Weights of a small GPT-style language model, trained from scratch on English Wikipedia.
Size: 15 layers, 6 heads of 32, vocabulary 8192, 8.69M parameters.
Architecture: RMSNorm after each block, rotary positions, untied embeddings, normalized queries and keys.
Training: a variant of Muon for these matrices, 154M tokens, 6712 steps.
Each number is 128 + 24 x the weight over its row's rms, rounded and kept within 0 to 255. Layers, rows and columns count from 0. Numbers have three digits each. The size before them is the row's rms in percent of the matrix's.

# layer 2 MLP up, 384x192, rms 0.0913, rows 254-263, columns 96-191
097:108095106137192121108102157154166159135157132122080110117093110134133134143121130125104155143152157113105151141164104136109140138142126168154123165112063112156157156141108137087129085103090135136102085155138132115110103146118116126167135090153134112125147130095147139152119117146097120136
098:148095128131103132125080146149124110135134134143120155103126148147099151141147103152120151108156061104108117118100142131109078067150139132158155169132105162119098148112156158135122143144135135122161164128124139132121100100119088114112071119169136135100136155147177110074101115143113109091
092:103074136124094122103175114123169120117117086107090124132171115141147075117146073140112124132142105105136132180156079123131126181116130095143164149138142122142090151138137133102122167101198095143145107108102094145090157104187148126119115155132107111150126104102162138113105112131146152120
116:078135159134099155138088090116144143118136087121108147151141086150105132134129098130127112133165164153097121121092162109110136133142188128146105188161148133095132100139125140143132147176114147090143138098146111148140134085138152134129129149112118133167140151099146109134121141143147125112
118:090114153148115187123144169135130104091103067140127132098134135166107121169096087121149130136174128137094121149118161130165106150128133129145157159147153111124129140177136146133114119097088141118160204096120114155151156099128137113106149141133143150099114110115138129141096119126121133102
108:127132123159103137123176190109167137121139138135131157087131120152083145137141144107125129147125121111108135132134127103126170111141137138110153107112118140114124071122076122132120142148137100123191085137079101050117133100120092106159113114137120101153117080115130134133114119148086173123
097:124140143127115117177146126123125099129127086138107112143131120131092131152115091154124144164143093107080092138111114139134107140125128130141108160108150141136098140108133104152150145135118129137101085149105162147135100097127146098132202119107117138160106114126155162129142117148114143143
106:104102115144101099148132108144133109153159122105100135144086159097098146166142143143139112159093115113152124097104171139149137158093172149103135098138152112134148155128152124125139115183133142091198168099146138136155141117150097124126062147108124134097157152107114151146127119094143139185
101:110110079117163135140147133105116127094118113139090118113106105122106065118101109101083139105141136116136096073133152117155159112117165134145144083094116125134135075094151105129143127139110132102127142172104143094171136143105127147110147106127092156099134107133129124128067137151166143154
100:099116130141142130124099134194106129158130160131130157092122131131123119157140098137154133149089142085147124124157108131153116097114153151102116128118140114123109121121116125124145133107127107107163158145117078125152149145135087156132057077137122132138150156100152146134164127148100131101
# layer 2 MLP down (transposed), 384x192, rms 0.0566, rows 254-263, columns 96-191
093:137139116137066126114127134163131101098116114113105110103153168115116124122115109137139139113117119162164112116126170150149152124147107102134110166113177098099142123118146132135130151166109150102124130144150100198171102154159132128135138136128114096138143183116121086126104171091183133140
092:194109131098117098107129104127142145166149099123113135132096140141154160182142124136121119136149144126162113110145108151121101126125162107172098164132101126144125147118199135123084128177120111114120130153143144092098100114100145124151095167113156120125131154164152118151076101155106114117
090:142164139128111117145152131164088171163124115125167131128148130122148134136152109098143150071111123149130086109140126129077150138113132142107126100154188133140153153175136155114113118144151156136159126121145083191119099149109143167127154106127135151182120152132145146143117118169130157163
107:116141143172076134161140114130159145086154110076094104108122118171125093099129118133140161090151132114142115108080150080095114088156154144178154138098113141121152104101139131137126120150145114124134127090161146145176095169147159126147159120099079170162153136135122120092117109156114089138
110:103152109113144129132116114125099111142130116140129122076150133116120146130134129139118143069127089105119100134069157128127159121125144118101139144142144104144092158086136095189138147164108117105095134137158136121121134180081116120114147096149111122119112095083142187132161074144131117147
102:124118085130136145115121143141129075129105146141137128159156072098114099106114122128175162120115118184120115124106128144176169074120108116125116149100107148134139129118130157119154186111163146121159126137117138118102099147145132100111149132154120118135099103137097162129182135162124148136
103:120106133132138171108130124105164144153121106123103188165112116107154155130129117142129134149137116127110085130114063135116136136134127163121119112119144094135112150101094125131112065113176118149158145130149107150116174154092124112109124167155160138097126161128122110150074143104120180119
102:134093118139144110166139145130112121085170149108128124178123130095121134160094174068113113150129090120135137127109151107138140132151151137097138108148137128115114114141122149168104166161135116117142135153161100121121070122136127132105113165131140085119122150123115168155082113128104159133
098:106069141141105151158109155153122196091135093104124150131128124117107087093085070144133126127112095124127105159102179115108163122132150156147128091137133129102118164109095132129138120117129119121122167194125122114120118126172135146130135146134104133126111091127101112156078123135160125156
105:131098191093104174122131103130138137137148103106118086102151091144069143111159086139163143125117135121136096140110065123136095127184139159149112144123151159111162139116126144171160073167150100159105161122118130113119101125110120124110093164143101117139114112124130083151097114117095132126
# layer 2 MLP gate, 384x192, rms 0.0895, rows 255-263, columns 96-191
101:140099133154125135099076175123140138076149108145143154105106107112145149089169108147110131138162116149139140091106155108105130142126149131127127112122162131098127105170167140161099109136123126117112111115111081119156119126139125112116127122133093106135118098116120110088155136121140167111
086:133126105137132144129123140173095119137159180153118126114079142136101167213138152171154132141104121139170132086115107111138125087147122140125109104102108155119138126098099096146132123158050129130105119143171155140144087153119073141138144098098122104115134109160110131126112134105114110119
106:136140144122120143124113159123187119175139122114133107191147115141154125131118152147168119089133122164105147130119117171165127111086166119146129107141142140162097147157159132163110122144121125120117118128123126120141118126148179138107130105112122116138107127105137140107103137130088163122
117:104084118131090148135100088142102088089164123129146129144076140106134095142129124111151117173166131158137126144130122106120128138106123119130097165167133127118136115104151140130115098110108111125154146098122111103207148090143116162123127097106124125153097141101165157162117135136125141118
105:099103148128127139127130090142077154098094144143127118119095118106141134131131112131137141141097123171102134084133136091109139139136143139126140114143146117118086126132139144140151117138063129127139091135098079127199145134141109140105170141118139141109093082079101124134146160093134132095
097:138141112114142102138127148119075142088166154126137105134089132141131111073156137157163138132130113147128116082103141116134092141120154156139115154131104172112149174113122138137110152118149109122160166125100152169153137101132149116148159132142096114156125088115155145144105132151133141138
112:112117131100122100120136130122142152071130090128098148101170121091152131138135109153146131131114176142148096092126145138132127128128137155154165117125141142141135128149155140161123167153128076103135101085109155121127125130104117151206093140133181157093140137082137150122151107089137098097
097:113136144165122084164136100142089138161157111152131158147145153120149139158151164127109138129122144148095115136159089116116131106148093128121097167145117078119133158164139137050152108148132145087142168105138109116095123141136153100082152124123113164153117169169139167126143127147113137168
108:127146136130162159100090136150105127137154134145181152114112147131195116126165095144151171128104126121124110154152095143150146134137137146104156093124157126152092148105122137135119118124143135125130146120115138128130101097117108116115119133137168128122134121140125095102117065145097126105